{"num_hidden_layers": 11, "hidden_size": 96, "num_attention_heads": 2, "num_key_value_heads": 2, "head_dim": 32, "intermediate_size": 256, "vocab_size": 6059, "hidden_act": "swiglu", "norm": "rmsnorm", "norm_place": "pre", "norm_eps": 1e-06, "positions": "rope", "rope_theta": 148000.0, "rope_fraction": 0.5, "qk_norm": true, "attn_scale": 0.251, "bias": "none", "tie_word_embeddings": "early", "parallel_block": false, "extras": ["local attention windows", "shifted keys", "gated attention", "exclusive self-attention", "value residuals", "hashed n-gram embeddings", "learned residual scales", "capped logits"], "init": "normal", "init_std_qkv": 0.0688, "init_std_o": 0.0, "init_std_up": 0.0688, "init_std_down": 0.0, "optimizer": "muon_variant", "learning_rate": 0.0149, "lr_mult_down": 3.0, "beta1": 0.95, "lr_head": 0.0258, "warmup_steps": 53, "schedule": "wsd", "decay_fraction": 0.78, "decay_shape": "linear", "final_lr_fraction": 0.0, "batch_tokens": 32768, "max_seq_len": 1024, "doc_mask": true, "train_tokens": 113600000, "max_steps": 3467, "dataset": "wikipedia_en"}
Each number is 50 + 15 x the weight over its row's rms, rounded and kept within 0 to 99. Layers, rows and columns count from 0. The size before them is the row's rms in percent of the matrix's.

# layer 6 MLP down, 96x256, rms 0.258, rows 55-80, columns 128-255
094:28 58 37 31 68 48 54 65 55 73 56 62 43 41 60 71 55 49 62 58 62 70 59 32 48 55 48 51 30 64 57 58 76 63 57 32 49 33 59 46 58 27 65 25 42 61 65 81 73 65 63 45 57 40 32 68 50 52 31 57 39 32 55 45 06 40 37 61 55 53 54 48 73 51 58 40 49 41 51 77 43 82 53 52 43 68 58 46 31 48 62 31 45 60 37 37 40 38 49 41 50 38 72 41 66 58 41 58 16 53 68 02 55 75 47 79 74 39 58 58 62 69 52 31 68 40 32 56
101:46 80 56 40 17 36 30 50 36 40 44 56 37 68 40 39 35 47 35 43 52 59 57 77 58 35 41 88 45 37 46 43 35 44 38 53 37 37 53 53 41 47 36 42 47 45 46 26 59 67 60 61 41 47 62 75 80 42 69 49 45 57 36 64 32 66 66 48 43 55 54 63 35 72 50 25 20 39 67 25 39 60 31 46 51 20 44 50 72 32 64 47 36 44 66 65 61 48 54 46 50 64 78 66 71 63 61 50 59 51 75 57 48 65 35 27 63 27 47 73 45 79 54 99 49 20 71 65
107:64 74 54 39 66 17 56 58 74 57 60 69 55 66 67 00 15 39 46 34 48 65 35 22 65 22 49 76 51 49 70 63 39 34 25 55 72 44 52 34 28 44 51 48 67 64 35 44 54 30 62 62 47 74 45 68 43 68 58 55 43 60 52 54 60 35 47 32 37 49 48 65 55 80 32 48 63 53 23 44 52 64 57 42 56 64 41 30 56 37 42 56 56 70 67 41 64 33 37 40 35 65 29 33 50 23 29 52 52 38 48 50 61 53 28 53 35 43 56 39 61 43 51 27 57 73 41 47
105:35 57 48 33 55 65 60 72 58 53 67 73 45 49 58 37 73 03 41 41 65 48 37 47 40 44 38 57 38 60 48 21 55 24 52 59 60 73 34 65 49 44 54 71 61 38 63 38 54 61 48 63 54 47 32 55 55 23 30 75 64 37 38 51 33 56 34 45 58 35 27 58 71 60 39 33 40 50 64 40 57 79 26 45 72 82 57 36 46 59 83 43 48 63 63 50 66 19 69 42 72 36 45 87 48 68 65 63 61 40 70 80 47 44 62 47 25 51 43 79 66 44 60 56 42 57 62 48
123:53 52 28 66 53 34 47 65 47 41 17 63 60 41 75 39 50 33 38 70 37 26 62 47 43 74 48 45 10 49 58 64 68 79 49 28 51 51 65 40 64 62 49 60 54 50 24 56 61 39 27 51 34 53 58 60 49 38 28 44 67 55 48 64 55 75 69 67 64 43 91 41 56 40 32 52 42 48 52 62 46 08 52 56 60 42 55 70 41 52 69 46 53 57 40 39 54 19 69 20 28 33 18 48 38 85 33 62 44 45 25 46 41 62 60 59 66 50 41 47 39 82 64 78 50 42 39 45
108:18 29 59 71 34 37 57 45 34 71 41 46 55 49 37 54 52 29 55 51 35 34 50 22 53 42 34 44 57 79 30 44 55 62 60 21 40 58 39 53 26 66 41 74 48 50 33 35 46 52 73 71 57 27 61 43 59 61 41 45 49 39 54 71 37 58 44 34 71 82 54 56 40 83 37 63 59 45 67 37 81 32 43 37 70 53 17 71 27 18 61 87 55 58 56 39 38 31 26 35 43 43 64 62 53 57 52 40 91 61 50 47 57 29 63 62 24 86 47 36 41 39 48 60 39 50 52 66
105:53 69 41 80 52 47 59 55 13 50 19 49 57 47 56 39 63 32 41 59 53 44 50 49 35 60 31 67 68 66 46 84 48 27 56 37 33 76 80 42 33 60 70 42 33 32 39 67 64 59 56 36 29 77 96 58 51 26 67 61 82 46 22 69 33 33 45 58 44 50 34 62 57 41 64 58 62 38 55 43 31 38 49 29 55 45 45 59 40 73 34 52 67 46 36 35 27 65 63 47 45 55 57 61 52 39 47 36 27 41 64 54 28 55 40 46 70 13 51 61 40 48 61 66 78 31 61 59
097:40 68 52 47 33 35 45 50 68 35 61 32 38 64 54 09 64 66 33 64 39 47 26 27 46 88 50 48 72 84 65 34 52 23 69 36 54 64 50 46 67 63 43 46 33 07 58 27 42 79 37 52 34 42 57 52 33 57 66 44 60 19 22 46 53 46 48 53 42 56 48 58 41 48 58 45 48 64 55 50 21 29 34 56 31 53 79 54 37 59 46 62 59 61 40 41 65 51 42 70 65 82 42 47 47 52 59 65 36 53 51 55 66 23 89 51 43 60 36 48 35 79 70 54 43 53 81 47
089:64 54 66 34 62 84 50 45 31 57 52 77 59 64 61 65 51 55 49 75 33 27 61 47 61 60 68 69 43 75 37 65 61 38 44 44 61 57 35 54 12 47 60 30 51 39 28 19 55 36 40 50 60 80 58 64 24 49 47 45 31 40 48 59 12 57 44 49 72 40 34 37 55 64 16 27 67 36 59 54 79 42 73 54 52 27 68 43 45 29 40 66 58 32 58 36 83 46 38 63 32 88 50 42 34 30 44 65 39 52 16 39 36 44 53 43 35 38 62 80 55 55 20 44 54 51 52 63
095:41 57 41 68 43 53 47 65 32 52 62 32 75 50 58 46 75 59 34 64 62 50 26 46 55 52 50 30 57 37 60 04 31 54 61 46 59 54 70 69 28 53 67 38 35 62 38 44 69 32 70 60 43 37 71 68 57 52 90 52 78 63 48 37 40 93 36 46 73 53 56 50 51 60 42 33 56 71 34 47 39 23 55 45 58 40 50 48 41 55 59 45 48 62 22 55 62 09 68 65 51 71 46 54 40 51 80 34 38 64 67 76 20 25 68 32 46 36 65 61 21 63 68 30 61 64 67 37
097:52 72 47 32 59 38 74 53 61 91 63 57 52 38 61 19 55 72 53 34 35 66 29 35 41 52 38 92 66 62 95 42 59 38 77 67 44 63 64 42 38 56 61 69 40 39 49 50 56 28 63 44 55 82 46 48 74 42 65 58 32 65 52 58 51 14 30 64 43 52 34 57 34 29 62 69 83 54 53 54 58 23 61 54 32 40 45 70 35 36 65 57 39 44 48 59 49 54 41 84 44 42 55 42 54 59 46 69 71 30 28 55 50 56 59 51 74 61 79 50 50 33 65 46 84 22 47 67
099:32 47 63 41 65 54 68 35 76 42 39 33 28 59 89 44 72 72 26 54 59 70 49 51 53 24 61 40 58 69 45 66 35 52 37 41 38 50 58 69 43 27 44 36 60 61 60 55 68 74 64 29 73 40 25 55 57 50 37 42 69 58 82 47 32 64 33 64 51 51 54 56 68 21 41 51 41 67 56 40 46 48 45 33 62 26 49 40 51 26 31 32 51 39 29 41 58 44 54 51 31 45 63 62 56 63 60 32 46 38 44 60 38 65 27 46 56 34 46 56 38 40 45 59 47 61 38 36
100:36 22 55 58 47 54 70 66 63 42 80 37 51 76 49 18 25 70 32 55 35 44 51 60 38 52 63 49 52 36 40 59 34 55 62 68 12 58 50 45 61 51 36 72 61 68 40 83 51 53 40 83 40 68 38 39 51 32 15 44 86 46 69 51 17 42 45 49 41 27 51 75 27 47 53 56 55 74 46 66 28 48 27 65 49 57 44 30 35 47 61 40 74 62 34 64 69 49 41 67 60 58 49 46 34 43 45 48 45 59 56 44 38 54 51 50 38 52 72 44 29 32 45 20 47 40 46 39
102:62 60 53 39 45 37 50 46 48 29 50 69 68 34 56 58 35 43 45 43 62 69 56 50 60 56 34 37 61 59 56 52 79 53 42 46 62 35 54 36 40 25 67 64 59 60 63 49 52 76 41 49 34 62 69 84 31 57 55 57 30 45 49 38 40 69 51 26 45 85 31 51 65 36 37 57 87 61 60 47 86 59 41 46 52 51 39 64 37 38 50 64 60 65 41 53 36 47 66 25 82 30 44 38 35 49 65 25 33 50 35 55 55 40 36 59 44 32 40 49 53 52 66 67 90 20 49 50
095:59 33 44 65 56 26 32 69 57 23 57 71 49 52 26 53 54 43 66 33 59 36 45 77 47 34 65 42 62 61 47 37 43 40 56 26 54 16 55 30 69 66 51 33 59 49 53 26 55 48 41 71 57 45 32 71 29 39 54 56 56 49 49 67 41 39 43 58 54 39 61 38 55 48 75 43 42 61 23 39 42 66 66 49 55 45 51 22 66 63 48 48 38 48 34 48 71 61 27 56 37 50 81 41 48 47 46 45 71 76 24 34 35 51 39 55 42 39 37 60 54 38 32 52 17 36 41 63
095:52 48 37 46 94 66 70 65 42 42 41 50 55 41 59 32 81 57 58 65 38 64 50 50 72 65 54 55 58 34 33 62 51 53 47 72 18 44 52 56 60 50 48 55 47 33 51 60 46 64 32 52 51 56 51 44 65 78 47 63 71 62 38 78 51 38 41 49 52 32 65 32 61 57 67 63 35 72 47 49 55 33 27 27 27 59 37 35 80 56 39 37 83 54 52 38 51 51 41 57 52 31 37 45 58 66 31 56 53 52 65 56 63 35 49 51 75 23 10 45 47 40 35 69 66 88 48 25
101:27 36 51 26 44 62 59 36 60 40 37 61 51 36 72 48 44 61 66 68 23 42 58 26 36 65 38 47 30 51 68 46 60 48 35 36 43 75 36 56 58 22 42 15 67 58 42 41 38 39 23 40 70 50 33 55 42 11 64 44 76 48 55 20 87 27 62 28 48 34 37 41 81 47 61 69 40 58 54 69 52 61 52 44 49 67 64 43 73 63 55 60 32 23 28 75 62 59 36 61 41 57 46 32 97 56 40 51 38 72 32 37 56 04 61 75 55 53 57 29 51 64 42 57 56 52 63 60
105:47 36 63 57 41 60 43 53 50 74 47 77 19 53 39 30 39 33 62 53 56 80 10 43 21 46 56 39 65 29 78 62 68 39 55 55 80 54 68 37 54 38 39 72 65 28 68 47 39 46 47 47 52 48 48 49 45 51 45 48 22 37 43 52 56 42 46 56 48 28 29 37 52 48 55 37 32 27 69 60 39 74 46 29 41 51 61 63 56 50 36 55 47 31 51 44 42 57 31 42 55 50 54 35 73 52 42 49 57 69 55 57 65 56 65 30 54 23 43 41 53 28 44 37 51 36 37 22
101:54 59 78 68 78 49 58 84 44 39 32 52 37 54 68 36 65 48 06 44 41 64 22 47 60 50 60 23 41 48 34 21 58 50 28 27 70 30 72 43 77 49 21 34 50 28 42 53 51 44 71 53 44 50 59 44 36 55 45 21 49 52 67 65 37 67 58 49 38 62 50 71 39 54 47 65 49 51 79 48 63 29 40 85 72 45 32 63 64 51 72 49 52 29 56 38 52 29 61 36 71 52 49 43 66 45 27 45 64 34 43 67 61 56 70 62 42 58 41 45 40 56 64 47 37 40 32 67
095:57 31 38 52 58 73 35 17 51 58 41 50 51 53 68 59 73 34 73 47 43 41 32 91 55 41 16 42 49 41 65 46 39 44 55 50 28 46 22 46 50 29 64 51 53 65 59 36 40 49 46 67 59 67 48 61 45 55 46 60 49 28 48 38 54 53 35 46 22 37 26 59 45 51 50 50 47 46 46 57 55 62 39 46 42 58 59 33 47 58 52 49 50 75 55 51 48 36 38 59 20 89 27 57 65 46 40 65 45 61 31 34 56 57 55 62 55 38 25 38 28 63 78 47 22 56 57 67
101:52 60 50 53 44 33 75 49 39 38 60 58 54 45 53 61 53 40 62 74 45 72 52 60 56 47 32 48 41 48 37 39 59 42 45 22 53 40 47 67 56 50 47 58 42 60 64 60 83 76 20 45 25 40 54 58 31 35 58 32 67 68 55 48 67 51 45 26 46 44 38 53 62 66 57 23 24 44 57 61 60 53 74 45 51 38 71 40 58 30 50 54 56 73 51 16 42 47 68 73 45 47 51 88 51 48 44 49 57 44 91 36 48 43 84 46 52 40 38 38 35 56 81 42 67 31 38 65
102:57 23 37 35 79 32 78 81 38 64 59 64 51 37 44 26 55 78 90 35 50 90 72 60 09 60 39 50 47 83 61 17 47 64 72 64 73 52 54 45 74 57 42 74 41 31 41 46 49 47 57 83 54 28 28 61 50 54 54 48 38 39 33 57 41 59 58 33 17 71 40 45 38 57 19 32 45 44 48 58 50 42 55 30 31 38 40 30 41 72 36 46 44 39 31 53 52 66 58 21 58 34 62 65 30 56 65 44 61 48 38 57 39 45 77 41 54 57 50 47 43 79 51 41 67 56 54 36
127:31 35 00 33 40 40 52 52 36 59 62 47 45 33 36 54 65 34 34 49 40 43 29 47 52 34 55 45 63 63 59 68 53 38 42 54 68 45 67 25 45 46 38 51 51 62 41 53 61 53 61 62 44 52 57 59 42 32 48 77 29 64 58 51 40 59 36 69 50 34 56 61 44 46 84 47 43 43 51 71 44 25 44 42 60 56 64 44 48 70 51 64 62 39 33 35 66 60 47 51 48 80 43 48 59 48 99 50 32 41 46 26 51 46 76 75 57 47 55 89 56 67 30 24 24 58 82 53
100:41 96 54 41 57 45 54 36 56 55 49 47 65 47 64 51 56 72 77 39 54 63 75 67 57 67 25 64 60 76 47 64 55 36 45 90 70 37 37 68 19 34 56 37 25 28 51 30 45 44 44 36 91 24 51 54 31 56 41 48 50 46 39 34 48 45 42 44 60 58 39 62 28 16 50 42 47 59 19 46 46 55 65 71 51 59 65 49 55 32 48 91 35 74 36 76 60 42 61 62 33 46 54 38 66 30 33 55 45 30 58 48 62 50 71 61 40 66 16 52 43 48 77 35 66 23 33 60
088:51 48 44 60 56 37 57 54 57 39 51 62 49 63 60 50 57 68 66 79 19 55 51 54 34 19 65 66 58 30 72 71 43 18 15 38 38 48 34 47 67 48 44 51 72 48 50 40 51 25 43 40 37 58 70 33 37 70 48 36 37 22 53 45 42 45 43 86 26 54 59 44 36 65 62 70 40 71 75 29 39 45 24 77 52 26 62 61 31 44 26 44 65 59 34 75 60 63 42 20 34 46 51 18 59 67 50 28 42 46 60 55 49 56 71 52 68 42 46 50 41 39 15 62 33 62 37 52
096:51 51 42 55 42 64 41 31 43 39 82 64 41 40 14 45 38 41 43 51 49 48 39 52 61 20 42 74 56 66 68 68 69 55 54 53 41 31 29 81 59 23 67 51 48 37 69 52 88 59 52 66 81 48 66 40 31 25 47 60 51 65 61 64 59 43 19 51 46 76 41 55 41 62 63 45 47 41 59 50 61 32 79 60 43 37 12 41 63 28 43 51 54 49 46 42 55 41 34 12 33 49 40 43 59 34 56 55 47 60 42 48 38 45 57 21 58 42 51 39 72 23 65 14 50 49 35 45